config.toml
n_layer = 9
d_model = 448
n_head = 7
n_kv_head = 7
head_dim = 64
d_mlp = 1792
vocab_size = 16384
activation = "gelu"
norm = "layernorm"
norm_place = "pre"
norm_eps = 1e-05
positions = "alibi"
qk_norm = false
attn_scale = 0.125
bias = "all"
tie_embeddings = true
parallel_block = false
init = "normal"
init_std_qkv = 0.0245
init_std_o = 0.0
init_std_up = 0.0245
init_std_down = 0.0
optimizer = "adamw"
lr = 0.00043
beta1 = 0.9
beta2 = 0.95
weight_decay = 0.17
lr_head = 0.00298
grad_clip = 1.0
warmup_steps = 582
schedule = "wsd"
decay_fraction = 0.405
decay_shape = "linear"
final_lr_fraction = 0.0
batch_tokens = [16384, 32768, 49152]
seq_len = 1024
doc_mask = true
train_tokens = 289200000
steps = 9741
dataset = "wikipedia_en"
Each number is 128 + 24 x the weight over its row's rms, rounded and kept within 0 to 255. Layers, rows and columns count from 0. Numbers have three digits each. The size before them is the row's rms in percent of the matrix's.

# layer 5 MLP up, 1792x448, rms 0.0454, rows 858-964, columns 192-255
091:132135114143110175124131105143122129125105129114122086143124104145106171143163104153124136151187079119160127121117144152130103127155104148139131164115141151145088125132085139113154147140094117
083:172071113147112098154123178154165134131119166132149128103144114145117123093145146161134144121130118156134137143129142133124107154153130160162158113156123143139128185137171114132164134122130125
083:098135129121126125119132128112137084115103134101100154166130140172094174125119137147168164150120160148131138133120146107153147096133126129133134153146149073131129115087119113093138089153168111
091:160138126134137106127122140138149156137087140112129206095130113119145130152148134092132117140136109128148133088117159109131132140121095145155097082095115113114116136142127094160136114131144097
109:105136134122106102099098139161105087116126083120129107133132098131093092093110115133150131114103129084131130152113073172137122211123164133124131156135112115098143142121160173162127087135174135
077:113099101163157079170146140119144167138130139122105112107102106121146125136146134143126093142137136122132119169138129164148137132122141103133110154121084107126180131113143138102092122130135160
077:121167091135147068151159129156103114163096112143101142151113148198089119148138130150096105094140127137176165089137136136156121111123139141146119125122110105160120143079162108117134105107131128
098:102153148143147151122123058124143089124115119124141115150139110113155140141128136142154160119098153097135153157145126117134132136126110101102173146103123138135114157127118166133130155176145119
109:077131105135100156111131091148136101107102097133094136148176140138133151128144140141170111119126123166134166121107127098154135082134100157140160103122105122101122092078167115146119091150134158
097:138138114097122126165164145167166098100115134103137116129151130151122149141114120122105100132141142140115141116155124159117130115132095126116152155138168127139133110160109137130140139106139113
091:090097105101112113107090112117112152112129152163123117155112157162113121106158153122120127139106117158109106184143146136157119151147158170188113127120125104117084154129156142137151096115146137
106:088148112138127145119154106108163131105154112104131141096128171146147094167170158126115110121135081130133147115162156153101124146134146152180134151132137122103156136138143145115177057156133131
100:106156106149135120135130113098128125127145126129184120077125117133152125129119122085119146119099118117095159193133136155131082157170138158141117139128135134137124097107124127091137122124092131
098:111112159166120178127119119123167104126138141108120146129119111116120144135078144134093106122108118129159137125141086170123142116130158111123176166109180103154101111099150216191089151122178180
105:140131133154142115126143096122119140130117163146141142105131118146096148142071142126132122126204107137088070124102112126132120135190163088122131125143116138150115154111119128128114080126137132
094:107101133164117135147119104138107158114118128074185161108142147151130086194134126096121123126165071151141130115141161133154128121153085123153152129100099162138126151141144147075143096109102103
112:124183098140092156118163142179199154104112108131166110145157151148160125096118140137124141132128123165109099098126105118156116119158146128135115084150128121119100111143128136131156111103154140
097:077131106117128095118151139118162094140126136142081158163138145126127123190133124138183123140156151141158140112115132117146136120130135155156098144069163096105149157153107134113125121173160175
106:122126118164154138115133107132116105139150167163102129133152150128164083108148112118170149145131099142134141156128146122155109105152143103170140072118124173125108166156169137120152123132148135
095:107150126140133105122104137162117141099113139126121112127149158165143106141122090116124079136152136124116170166127149127148068124153124136134111163109119112126116136121147141123150112147162102
082:134111112127152086164119116123093136178108139081125135158128135119139137145138144142121097112128128094148171113152148127107105157144148158136121152140097148121132142125123159101156093130092123
118:094133125150106149152126106134091108172081115136150103130145101120095131120110157141150145134137165147131105157120122167102109099168124145139155102120094157108138137114131152120125143140106157
083:135137088144129112134133140131110140139111138108111142087153119075108126107143101125144161150150106161157154148129126117122126133135103129117124119154097186118101179187162117169111165138157132
097:170094093135137142158135136096105118153134096125125126115166103078124134146113177118112170115117155149137146138149107113115115120148093135153162156124110116138145113178180126111182129142134154
097:122099151099112114149104143121158141115139163126120109188157137150141112111139141140115130111104110150076149102144117151147065157127073151132192134128127126168101143133101160138109100142205120
110:141140136177114146124136124090133130119102100140152153146118137114167116157106180101157120139159107104086140136117119110130119098148080088120115096104144125132135114110128133143113156137110142
085:136140068136129144203103126122133085113123128131122101131163166109148116129175138123152152096150105111107161141138086088146063127156127139164168128147116132124124103139118116152118128095126091
095:167145109147104117122170152122161142155139140155122147163137147088143143208127150115147108142140192190092133102142116110120114122153139169143136132118143110108148127150120099107123114142141126
106:112133118110087099131103138147118115129158134144086137177142113142115136118157139145168092120115129130142147162125136137100137133137115168166142147155112149089134164109132127131153059172149137
124:125107129137096141168091175136127146122102108132140182124131087102155070125073126096156154171118127115130172121132120131114117153165130132136123083158118151155128084143168134174116137159134175
108:120173156131127119084104113156056115168106110156130115141132111169114101133134142088138125128081123111143137137148118105147126139175147104118156089103135170167128144150133135132126102164159102
083:136117135114112058122130129152155130191100143117119175144126074092143114117094132118125123148129151128097118092124122105085134149131142124137094138140154082156141155146114159110091150116131134
106:114124106159135088148130118123153150104088202129124197115147072140116126187096145132135119116098180173097149069142107128139138127145124128103120107088109100083147144072130136154096107153155118
100:105162125115149128176136076133148120111133110141139120093136116168177123143078191136118099153169150130139167092141153133094126138118129108141122124116174086137133128114122153144154119133120175
077:121141106136157120127131124146098082159108140107087151184117130132101162139156118151123080127160131082135160124146042074086096117132142126151128168144102115114127105100145110141127101116109127
098:098120121104066077099148142109139151122095134108111109104122133112124114137115140144132087129119147129138118130150137155119120141150110148121157102105108172103121120177150138103083111169139085
078:111146126107165062161144151138091087179149130122147173128135109109133133133097128115104164127118183110105123125170108124121168159127117118128095121120086075140101129078117152172135137069120148
082:160115176146146108110126127138094144154141179149138110141146106111120141134155139121151087116110180139110122138157111143137135130130129114138133163118156132149141151122097161143128142100143134
102:149142120145066158095132101146111076125148138167144129101159158162120134133141113136109089114127112103157124110127086105139121147149113121155133177179173115120070150154095122108103111158119118
105:098108124148121124127160137116074162159130141134153137148147085100099128119117124129131165163136123138128121153104157171144095126149108146135130076111112151073142165145136128154130117150077101
078:126100118135123093136127127142168135156124118097166088131125119191129129107096122132103145098113135123159163137152124113169104120156128097165138135093168124117118130119106108123121137126135152
104:141157158141120151113120137143119160135111088153135158135142081118186139149080119061161118127111131114160101132133145105118157114153140119127127113103101116134119139137127122155129085089115101
121:115128113142102128168092137104151116112150188109118118148147129096165145152119111103140180147104071095159154097133103132123119103152124140165155115140104126077139143143124193154186109122113114
093:134121129162143149120141122118144106129121152096158119115131129144092148117140105112161166155128140152054140155131132174170113137154148112159144117125140153128103169094116143149161146133131126
082:102152105145153111093158125117095106140132118121128154131129119164127132134103139127144099163120129133154154122152118108127133129150109138169137114120149141097115114145134123125158123149168145
116:109197132137130153186132147157132127133100156075113140086112097141168162098097147136099141116110192131098117124138168173113121129124172091222147127130166116157132109104164164167169132101114133
114:116135132117148142169106108140122103127135130144138156118114154125127147152160089153098122141099104172093181138173102124103062136136073205153164092138137135146120135187136138112127119147170133
122:110111104118104097134183141159096133146110142049099119116145093131141112176094147158135141110100176160096137147127130173130153162108141114138163138143102143153125139175134124130091120140144111
093:110092113089127146130128101119173154125135146125121126145123132145162120105152138124153123122143144156101142129143139161122109120121137159135090137125151095136135151113140109120135067181193146
111:105115081157125105143137138108153102150116117111090091176132093112136092093137118096172139150116147129100149141137073097090133164125159143131140166128078121133115132131098129118150128103130145
123:122104146121145123175144155128182138114163109109122154088141102104161159153076126112117167157116116132096151130162092149134147147142101092146138144140173096128123164133123145166137146135124129
075:116108095106126115141147126154153122147183125120112141155118122092157131125119106114097139148133156138089117176111117128115118114167136113158103115149145081121100065180129133130114140122139164
106:124141102170103116126138110146079135148115131100153145190140097128159120121123122108106179139140084102154136138120157134152116127157084178139164146135108127102094181104116164140129170140108113
111:172123148171086136158029173139174094096088165093095130144133122126164164120104126104159168174090140160122107132112077151135138135110119122163154145120136118121120105059120133147140136106143134
103:143140124134113145124093120111118098125148129114077147116111081126135156137129132132107152151124108144121141142153054168106109131126121141126100136145150070127153134119148156147131154130125133
093:086154165147115115119100121106125091106150156136125134144116139156133107101140138100114118122170103156134125142150114112149113109113126150131123117111146128146081174171125130170079099122153140
100:142100149168144120198161154149121109142078163112151118117116139166110143171115129132087100164178108086090149123149091148089112166117127154128154146133130086130160132136137143166127120148180116
109:140077149098107119152172133117094164108112165121097136081158131120145109110103098111146115197116157131089124146117089137124095089179075119098146125126150113139139125133109155144099187156160116
092:132171131123125115159131065161142068148148129128143123112138097154121152134146159089105173164129126120113169089119125102077140101132119126110131150132130090152116145124141132174136132102123158
086:078177124146082127117116119172142106109145122154120163133170119133143118148122139134194142147126103141145150124102105127150153126107130127113135135102135143103120134098148094136110099141141134
107:138130142095125122120130169171139129119127137101114134145129094125168115136131150162151127126145188169129094147141107144126143147136133114158177140115135136126127100178134132120130156179120132
118:133110098136130165143121137136094160121101103126134111140155120151151116125071111116133136139146137109121148177123081109120115103163146146101114192102089165157131149142108139124147104113123091
087:159129097169127117137115135156138147184153138117098116118156084142180108155108120124139141105114144115151168166113147123119096143125145128132145157120114149094139149106159166122128122123075119
088:078099167080128096166109158201092103154103155097095127160132145113080128125117109131147106113113118092152114106127136094164107145132054092151181132153128150121112122118129137130136136108125138
110:115116131119132141153109106126163122149117178143136141164158122097091161163126122129131150119141091153104094108099114132134134138143132105138122121105144084104174105126126176173089132155146103
095:137110133160120142130146136150121145152121112128101162173138111115165103156085175142139110166161106128109088126145169120125135126107098100127142132154079149098153083065149148137155145111090136
112:103149088116100129141115098118091120114128125065129132156115152142170138105104126123139101116132120152142124114132142139124101119130067129118157140121093082057114097102127151157183110096116102
106:121101180149138056140109125129104142156127104156170150157155112137099119121129134119124120138112146157115104143123122086088145147117102131108127083099171134128146119135148124165118122130175096
097:139118133148116153126120139136170107127127147112096165129123136125136142172081102139079093140095137124161203071146137192139133158127068129106151125118133112132087153085113123143111107121123160
092:131098127138135147140120137152118113187131138144114127179130090101187109158181103118098156142151081121115189155129125095097128153116093133133089164115139114100120150094119120146154129145142104
091:134116135137094087149081136139096125153103119139095181109129103130148133152143120108162134132134137147120114116161106133119124114129119126134128160159083137160117208141117107155114112109110094
109:126097142128100128148141159114120130128101176121110117085172130087121138142154115111149137163120120152086096184135065175101107143137115131138199175147106139125164149156126107139135086121141078
105:056137115131122118127136156150116083121093134135112119116193125082110134149100111119199164150114135119076141095105138128119084115146201158137156071107074118122134127115122148131108128136127091
099:120146121135127109140122125130147113137102124114098170132146162110117110169115092135131111136130127120116121099139139107116099159134132172138100129108095156089131126107120132117159116119113146
113:135139140144151166131123120146127140146124131141141126158138104125109121112159123144114120128120085121128141121186090145108133105197114118101120176121134087143128110126173144145118126114105116
112:125154114137120084162061112149153093118114132121151123131146119125144129183123170090126126152169138101112109122120077126135133132125152128145117181135108142137154083137125151137104106151123104
116:114165153095105127144145127132112141105148111146147147144117147134111141168086120124172127115119101136114124153181135158119134118137125166169126143114108120100161133104123141148150094123149083
117:128122113154091103165123122135102093148151125115173144124124166115109133136110124119120100126130146102113109108150100133126132184119124156138091146113154150100131125134201120175100143134160131
106:159115148121097133122121126103128148130097146154131146119135108097141132115130143138138120124107139131110115156171155131126145125165123107103177128095151143147060157097161109123123130139143096
113:141151101163102119099138131136136116187129128115103109094173091150120107136136132152137080136087156134189125133121131172125099118174137134112137103102127135125106172119130170103131136090082115
075:133117126125114118122075135141120109141133161153125139110119125161135106147145141108121141133088141116120141097129135102095098128138160119146134133111110183103094185128149125118128136112128118
113:117110087126122110119124135123107113148151161089105156136149101131129144139085156131138119160125155146131176136161094172164116211117121132129143136153083141117141146137143169126121135163158187
081:149094127125133081161116186125104143126144112125167127139147128124165154112102129122144146112174135150109158126160160138150101165137185091079143179093143154122137189151132156154154113107104109
105:154136125137116136147114143123163119121150162086119168132111139121114156161051131116146148118149121148101103148134088151125139122134118123121137150162117145129135167133105103150136109113155123
112:119134120161108102155119120099117135127120139141123148138138115102127143124106092139078185113117152159113134126136127147112123137124059140111144135076147114125121110095114181131101112171104086
079:144102108124118076115124175158103146157092124149149125092116090134110160138131112119106136131209140135090101154141144157128111156126158105152083130118156149151142134150112117115109129116132116
094:121136153119115139080136087143160166133109102145152146125138084140121127127093102112136092128128137132123099121116143154140103089178145114109117118119112111155141135117070134146140109138159170
097:145130134109130093148119103152103113162126101118146138088102118096130143129134175121125146113124148084066132128145143111140129122138108138159191131073146122142147141118149138115172161108154161
109:098128096153100061095143130127114127110131135131134140100129105125154143135129092102159117133113093153110124166104089149121082162115099136133101156143092116089155138194167129108134118140188115
109:116160105133138143135134079131178142099127173118165152111129109172125126139105094122098135125185125113121113159105135128057125124143154119123109144103148097123137125103101172178117165155121150
078:162133164136110128126093153162136113152117144110114099127120122134135119139129107092126103114127156149119096079124137103112094121120173107119146116117111148119099177104121108128082150109096097
100:138110155130120096169123130123114132111120156160132152132135067100150121104116124118128174130109169123152194067128127166102113111126146122121146143132142128138113167148139130136137100116139148
100:103154128165127095129114083172123097133081161140135128117171176156105121156134134114103108102137087100150131107120147096169138141120138130142143145109128099102167156183119129115099103149089112
092:149143121108108080127130105101142173124099135133200111085122104145146099128090137099138118119148141133144103130126168100158111120132117102139083121132112107153091110114159154125091142148075129
115:122118139159105123136107147101116131139116125126082099120186105115091087099138149132124155159163174122103108160171084139145053158130153166109163117144125155124101098125130177141131146121116107
107:097112121160096151180110146100159125106135158124147149146119078086115160145117155114117160139119144171067146113135093150135111127135080089116141143117094115108112099119103119185159137100139180
110:153112103137118113135143096168137110139096112099135133107168104113119129171100114116161072114114132136181131137135127131127156118179115093127143089114113164139096134127209079107172142194128160
074:147140132105143118146100106143132091156120130129080137146160143135130111106122155143134089131102130116161161109121111105126125115103107175149150123132083145075116081141128135135118135122173159
105:112145111096140153118158171108147137185143104150107088149128115140106151119121139127124090144104151184095164136126102137096134107135102141100152123160133126143128142151123114165119087127145110
099:130132102132123122114157145125123082118102134084141124115154125100134095123106122107150141115092152130087124125139166122138074177116127106116089116105123143125123127167172124140110147151100128
102:091190131149115148100089114173141110127141178104129090149150143165100126093131106124151124136130130150106133137124112139160097113131060114121159140154159159164144134115095117169144104176122050
102:106121109110137094146141161120144108112100109098129157100172131127141121117082155110154127151119123142142140131114155173086169129162092098131170145151158096151127127142127192145170124147152107
081:132119115134096146169137139142155114136115120150161109109148165132186131154104142082139175159124128159075148148156133163105123186133133164165192167146087115111120119135078136128135143139141135
119:120137092139082131160122117151150124121103160133139116094132143100145182115117115113117125139138144118096114142157112115107138134160144066121166148141129140145107174145144133115130113119135117
134:160106099122106097122133116113084159144109131116131124117158150119099116137136174128125108121141180201104125142149120103117125130112139128125169123119129138158087141114157140161148135098138131
110:129179138134123104107123140107115108116107167144112190127127111166119153163106184145108115099139146161141134097135121179124121099118149150143138138142111128105107133107131140152097144119165157
109:098133172155141094172118091129111122126103150121125167117168098158130091128124147132116137112137146116137175132118157142115097175109161118101123140096092111125143103093129195107128142154131136
# layer 5 MLP down (transposed), 1792x448, rms 0.0401, rows 858-964, columns 192-255
089:147150118129104171094137120083121148117150112131124131112125149126114141102151110119080098121130107141126121131116137143163165142106156173124119177097097120150133109113062172129116129128185170
083:090140190100107127069078131140113149110138077109155099135111149129114156136146087113132127098120137123168132188060094102108153140114164095154096116116113142121149129139112098104143109172134138
080:118125117134146150091148166130159128114128136168106169165131142136124114114101130142128144163127151134107118142138137141164162135126097167145106115154169113112184100072123118120126164153129127
090:112150129132164110138116166046109082142072139128109111133146140120103099139158122162124115109134117114138122110124108104154131134107140101102145154148126116101157109114120122158129104115129141
110:126116151058125118131144167109151156141149159126154170099120124167102138128148128120131071116153099120151094129132167098128173122145090161120086094126157082097134147107077114132098136103144146
084:126104126105089163104134121132125159106091127086150109146099136164115123144060091140093152120098169144119109181140106151131149130069119114139127103084155097164115115151112122123100092115090126
085:124152129138117169122161122147096148091116102125157118153151111167112133127141140115099124112139122155152135119118108145148183115140086129091128106123139139135149139163155115093141105177077133
093:129107082141142139131135152106159158145141112136107126117103159159109060080123145118159130150127090099099085117111103094128127128151129161114148133120142107100130157129130145104165110130137124
113:155130115127126149094146123102116140123144103131139131092153104088149071146144097134143091138104130077085094114106120149103155156166120130166117104143118130171138141090140169142086182174164137
113:165124111118151113094144100085117119139138105159151137138168105115136112136155145129148167115151130154133090106113139107135132102119133093090077119150143156117130113114150095089134119140161111
086:100146158135132082142123153122146139138134087103115141115074117166140157112134136155169108111122125116111098149114102138110109108118117145133142104116153147136099089030116116118131164133107130
103:146130096153131154119157096135104114139137125104120115117109110092142126107110151106154117109133104106134141115137178108102133093152152122121112102118160127179118097115117114177113072123131174
096:148122132087108131106121159119104144136146126173158132119156146127134101149139126101109106146139151136127132116140115126124118122140136148116124142119121156136169119172140115124128156099119121
095:136142171131133086129107110120108125117097118149137079109128149130114140138151183123158118146154114140122122133145129111138113160087098121151082150153138135113160143131136087126138128146116129
104:135116093108139129141126134135137092154116129146116145154058118149129150149112102159138103132149127104141142067140105130133162138148163131155186080114129128127090146088089148175132135125157171
108:124106124115110125135121094155128117148116142125161151089138122088159102117117132096062128150143118166143127175150105118110173169106136154158078144138148146150131082145129097121139169164133158
113:110127128126094133132127118125134095141069120110121100151138100140147123133117109139126158170112131126125107120105097125120125113114101139154148141125089129145099126146179089139161131108161170
098:142195170145153107153108127160167155119165170158127121128145114123132147073111129138132079124154098161171130146133107119146118149131174135137134146143191124094119167149118105134132114132100065
093:118113112110123144121094149122090141143148173112106134100106132124087162102104160142151143123151153148149147147129162093131133103127124107139149071132088155123129127128127083144090147120117138
095:101110127135131203133134162158152162107106117166123093131129150097107134113135143146144081118083111156166105147108118102156166132132100126127123157166124137168096130119113132131123137103089133
083:153173110109112163123159121121174134093121102120158144103077113113160138118106116126109109119139160134104097129115128164120105129110110149113095152125114109151110108111091143165103136177099151
143:067157136132175121135139110144131127105130110143134153109120124152125151141100120118153157122165151106141137116137135129179132103147138160149151134168118139153086127184127185097134103145114091
081:125135127136112123087113133092108140142144127123121152111115134151135127103150061131135075093141077117107126096069123128117108136104118180145112171125055126124118088120094151163081096068149102
090:088121104157125132140117175125113136084128086128117130173112161141135143120139105139126100120132140068124119138105104162151148159128142133145127131118143156131162089122071133118121133096141129
094:168125157145141138131126162101127165147155124157162081100131129128138126124106125112136142125141120100180129150128173116193121140118109128120089142117170144104102160161193079134113105120119158
107:149099119161118138102143094145130132185165112134170135156119149101140162123145170132073122102106160135153158119128115118114183107073145139168134119131127163131093093180132133137131162143160089
088:166122150098109167124129183160120136115132120142129137135090123125106149165151082095176121164132155138071106114103121150132151125124155138114102127122151104125167063143104090100139080117133133
084:116148176112159115142125117137120153108159178128082070103125149135152131156130107133098108117134113064144114119117124136102104146100145118124118112116147189112139120135119144103073159120130142
108:133146127162112138084084135145118100124116127128151155111140130131127139145144121104112162142137141119146129136153143103127176151134122137145102124120119092125147109125122118126169145150152106
142:150111142120105117127144113133113162117117120084178139137148124132156100115168112134185120119116136125115141125110137140154122135137139121115102118138181113152142104130127117083129111161119120
101:112128099130124145147114120125103111132167125143115122136089146095123102147105150102109116133132102085115130136137152114127143123139123085119161074162145116090135149158128101115100144162140125
080:136144107155145144089139105110126167071168087132136134148184157152140077116132131097102091105129155155148150155121127113130141081107172163129157129129116115151139138166135135142140097151117111
106:160144098085154124134131096154138148140154115165139161126096111109111090121128127121134084076111136096111119145094151207094104128136140119111110152135088141109122166123093133129115092111131124
106:147095105139137151133156120186166150158098129122171153087083129119127124125140152133120118107145119154111114125126143143147123148116136096151096132170116112122171110079114131090118107121132127
081:156128135088106152103107128111108189082128088106158118141119139153103168141155090132140117115145129122159121167116110116104123112132128148140088143109159131161174147138138112104114145151132135
099:118135117128132166149130108156126115123090145116115132125120118138150145153157176120121132120152083134156165148173159134133143073142142117142119094138152111119116155124119138144138143113100127
082:152101110168133153062116110120129149081160083092152131115121152152144126095112102143136112118122104156157120128123113148105184112139131137113118125126141108109127153134111112130120106134109116
084:117161121140110122070093141143102117086136102122152127107181137142125135132120099127107132144119111174176102162094084120098140102115147146125136134129138144173101131124143096111157150112123141
104:130155146111146142130164130104124107132141132072161092103122098143134149126089122108127126147128136124105112084159133156133123135110127141155116121118143155142142118108142157106163162142095138
112:113149146112087155118145104149173137126127108125164109120110113131160153094154145135126127120111144129095108088122091137127140144113102098149097166149141169150102105113130119143122099145112106
083:102118159128093157109105141101124166107101123152154122107115099186139084107120114119133143097090143164162149166121152134120123096124164164157096094120121174151115125127172144132105169126105138
101:102148137143109109157139109081134128126098174142094105163123140103135146147141147141110154123127101123134132139101180110113129128160134095114134143157126156114121140109109168137156117097085167
123:108139146145137155147108080124110163104167098111133101115124101131155140136101097095101117115102136137136122115116108072102154115185151101128138172115121117157131127150135135176117161093131133
082:120168133100126141131098160122122121119113084166111158148126155133154063114159102126121119157095098136108102142077134091122152127112107161129118147101129139149161106142150102124124110127139109
079:122175105132119145118088131105130149071140093152120099135144149155140100087156143145150113125122117109109172144123099135073114104137152112118081141168149093138153084136151104096175130118117139
125:174088130130158130121066106119129134109113162118095120124138160136118192135107110114110138081136123060138101126119151133106101112162125136075128124119121115129107137164097166098106131062103154
120:130070123154173120110115122133151136148111132158118186109180142111112118189099093111101126116117107123117116107133105147112111138136083100154141124141113091154130151133104135135150140142120154
125:134136105143127130115151146123145126142144173137100089184127123152142150116140158114099091150150087125159142132111134125142102127101125150117131121127063101148072153130122180136128134117116152
090:132162170134148115118115131151090129124104137140115145075105131136128142123085129110134113149075120140116125120111105125148127130109109148128105144125158138130162107130124091112109155130123130
103:158142147153162107137114179136153131115138122119094139168122129114116122134142140115119143143104140156133115091115179137172137113149119124146146099118182128170129139110151150105119159141105125
123:141136169074116137146137152122146114108179136089115102103131099137112148119148129182122096154130103148155097145136119177109130115137125107146135151134091124167142166133129140114173149160115117
072:121130152133137160074124119169161131088143104106150123141170156120109126110141141133129127168097149105155124108120143128101168160167113132116151124139143127119124118126175087120092091165108124
115:135099130163149148123149086128112128122120105129096147115114181129114096097096114106142104143116124096112150135126135116143127156118095135110162148145114102125147131118100134101155087149141129
111:086122135113101120090150156136128125164113125078101164147153123115133147127158119133131106114088142133134166167107164114124126100119159119134155139112148084106121107140123139118132116121100129
098:138123108118126133125142152073144122123129114096127099147135152142129136130122092109116091168129145095158144126105116100129111132159122128180139105135100090120166075129126127107137073101091147
090:156107141113118121166152156193122146168061116099128121149155141096123114154102161130154127099124123077150120121169155159156105184120135125139139140101087109129136104138114142089144167116118121
099:169129149122158119142130145085135148142106104118113132153164122131130175151133131086176117128119155122129103109129169130064157119100176108139115133147144114141122122113153120115126152107118130
108:167122102151107135112139097113138113115156144134130125092129113118138134157111119166105156184127118187135133111119097084116098107140115121090092147127124117171149149126124141107154133135109136
093:144120116136101133164118133171136150150138140122158112122129138181129118129148168168107112122114108146132188127103129135132148094109186111129099149083116144134123103087120143111106112132109139
083:163148161120128119099149096173148140139137101142148098090099057137128156088149132128142130128090119149115086110128186117149147145113182149132098162133123174177141141096147124118121152085123154
112:113108096127126132114130143084121116116190099141102121146134140134117097091138124126139132151137147135116147109127111105153141065150080133160135096129123120141100126127112143156137160091113146
115:142174056073173117175137146112087117091169121109139152126117139126098123082141161144150086090128135094119136107135089139143094128189166159148133153157161137132108097143093135106128151137118123
084:123142160119147136132161121163102124097137098165101151127101154117121109108130134188128115107142127160081103111096080134120142141162155169143111119114170124171146086131104175144108134101153131
085:106117154183069135138118114120076159135126136079133132106105148158145126159124112122126151088082112118159161182167098113146152114116134161111133149150106133134109145147138112149150117192133155
119:145119147108122123108136127129114149132142117129122133114146104123140133079172126115164162141151156150108124142127136124119084093108137121113112083109138115128107141157157054079137092091113110
091:097133111131120075134189121173148104114177108150116107150128131127129145131152129142166116108141116156144159061143141133125114135093142152131126143094137105102132094136122139126141070132133130
109:175133160111141123152174152129121126120128131103161094129128169146131112149141148139117070074114113172139143132106149103124149102152133070139133115123086117134147117132118129116110146108132155
099:112112121132141151153121119093141119119136151155120137131121168145109146172155148132134101114130109085118165118150128081076101133143174137089152140162120088124144120123117155157160165092136125
101:132152145128157117141141132122107135132118135151124111126105164118114073137117123153119117096151109142096056128103110096109136127149129136107158105158164149128098092129158154093109111155146147
082:106105132088130146107126109154150124116134109108122117103109191119114138115130135144124123102128113151162114126142161125126140086137130136161151135115127133134146129090148107107113149157113156
090:090136156161176120135145145101173147124175105114136152146162114122119115097171123161112102096130144099152140116126110129132145119132147164102159127146145134109124123142117166142119135116135133
104:189132113080159099120124143155099140156118110118136116125160133124116114138149125164170141116160145105151131066111165136162121133126127137121128138149104147114110137115135169136111069160168160
106:146119140106103129152133112097098137117130144122177145162073148126162076119127165163101118091131094095110170138147101169095166066091100121162137123155109135160149153100118134108121153154165130
104:120156117133144116142135125118088102115111131148149150125106142140161139126132127118104086143107107133134161135105125171148164158143113122131129187136134085156140147137131133112098091089169099
110:118120103142090121154133178142137142128127106148157140136130106138113124083147102158155113134120164132099111080100139127121123122158084123126128131091105103131171097117115152097124091156148136
106:118088161183148113133100125126112136163116123127113111159095112132069149132087133133147115133140108090139159128101093131090159105108122121122123152107112111097128116101126140138145112122099153
126:157128125108135104145116109154124145167157091121095107127116125135143107138108144121147143115109158141108090111126146124139125125140140122102139106114082152091110156162035096117144137143114093
118:148155098161095123132137130105133172112165134108126143129137143107097089126133132143111144138099120124090084100209113122145130143168175131146113161102137149132131146141162157162132162105164131
102:118123117152123112131107117124104117118101061136136108125155155109116149152141094138158132107117148075125120138124108138133154151125109168175114100123131134120098114154110166147163097079123136
126:131139103141111117096116136161137155134138137094133101119140140107157124131119155199152111117094090171119157103135126140120118130133133147112112166140098104104091122121109137100129155099145129
081:136126174136091151103133106122155175092160109123136113131104160229126120150134137135108131109120108143110113174128129092129143138136107136102131132103156141163149151132151133119104118130129100
122:141117160103149090108154089118117117122146098125129074165114125136124111106088111160138100103131157092091113134108156109133104108104140177093146140122106133139142118122170154136122081192148123
081:131164141135111114112074101153130144110160135137126103118122172104134111110152087131112116169120107134128138125130113099110144126138135138124106095128143068100103127129138122114154154120114145
102:155089135088179118147146120085082145128165081163122142130090157097113128103127135148162089107158125102115148127114113126120145081107119122144117097127091103131100114147084155156089143146163127
114:117107122160148132146125158146121088128116158093144118117165126151156161124132157124100161115124135135149137127131097103185139150138144123130115171134186122150127134121070070090134125121086145
084:157091137153103154082164119118137139094123125160100124126105114155143165119136074141164096114106103139141125196147155095149132110087091114115111109120123105087146134152064126097126114112141112
099:118085147106177089164116158094131108116125142131131112149126120144124127128132154140101109101115147090119111097129097102155158125117162137100145113145120156118102106116173150157126102120113195
100:113108146121097186118118127111145157121137118129134128111095128146142141125108108101161143138109105113103096152142070118164137118132104144121155166146087121159102088116111169097092151090110106
101:134105150134122116168215151112123148160108157115127102157114144108133150145115134156078156091133107108116114144156142137184154123130097061161132119155117142099125134134163165106106144069098120
105:146127112144129127113155139119109111133124124132136104105125108132127105121107100139114123121125118118147162105135120141125125140096168105151085136135125194154159128146169145136122142127143116
078:127125112158095148108139103125119164091117090156125103177103115138118143101120100131119100159125132112130137161140100120121156116127136117087121131134159124111122105119070153124086110150131130
099:129156135114132141152117137107075157108146136136119150162091078127100163138150099116106110173133168144125097162101120155123127129109144171155137096147144125114097130168114097097167174149120105
101:121092161131116127115128140139123149119164110132099134192112135159157138109180116160145101155122161105131144123108098107116136134136140146131114111140161154139118096063117111159142074095169142
088:112090182124112157117131151127137113105157105111076097192124145114130175142160080131129127117092153158147107144131124134148124076104104123102169147101119125128118154129134139153186141147179157
101:135152137134109136115135132116137138138131139103129108148145139147111133140146211149118082127159149183128134122153121138122131120089113139148103138132116160108115103120131158150136132066126145
114:100159127184124128139122089116136118120153138110160103161137163143138130151141130107107150135155137121127112141118152093116128126113122108118133057120121149169117116116115093119101130150161122
116:105095143097140132163150126122156159153130115083126128146116116111146137141096095139100113088133132137110170116122127118148122163114104134111106112103115112126132125154137149124204090142140146
084:122133116171092191112142104113126133076153122123139106114078126174147105141122100147137128143125091086167105161115138114163166125075076143133127151114125104109116070083117128094124095162123133
090:127114159135134092129138146056145090113144127124131150125118158111124152109086133116139112104168097154141121121112160136135114090115148091097121131116157105123171108122102125144109114116127168
101:158155100148149112138104131102156096151148099125125123107115108160124165145100163156129126154121114097081145111114125189124130135114116150142140112148141115146140124127114099134139094060087144
098:128085136124090180169124115140110127131138152153165105134068125147105160146123089149106115066130126137131130108164129142158113089122151119151144109136134106155149130139149134179109140128132110
098:131122131096147109115116137080068126150152099143136093133121130143130103103150146158146109113096149113132061122103101128146092150085133114108155130123130115093161122153119089161125120108146151
107:122139124124108128107138116135130155127120136102149154142126116142119124137120066088128128167118104145131143152130136161143123134134103138148118102122139142132129110121127118091126124143143130
119:145120164119133122130089136127105131145158120140151136140097102111112133163109122116130209157113096081131136099106140077118158122106117095128142136157193151131082116107107175107137110104068111
093:127142132114131121107142148117104122126140112116118122122148137123130117128110223120131102134139121134110117132132130127106129121160112117124115133137143133125126139123105096138129141079132131
104:128156133101121103147099120112130123124123131121112127150135127087119141142162248175168078134124136156118119114130129132149131133148119150105136108139140132107102135120107083140123105107137141
113:118143148159119129101090136153151137184107188118152131146128160103133139072167121144144103134142076099106132172110123108100127074106133076131087144133115131151112157114111120152127123128106092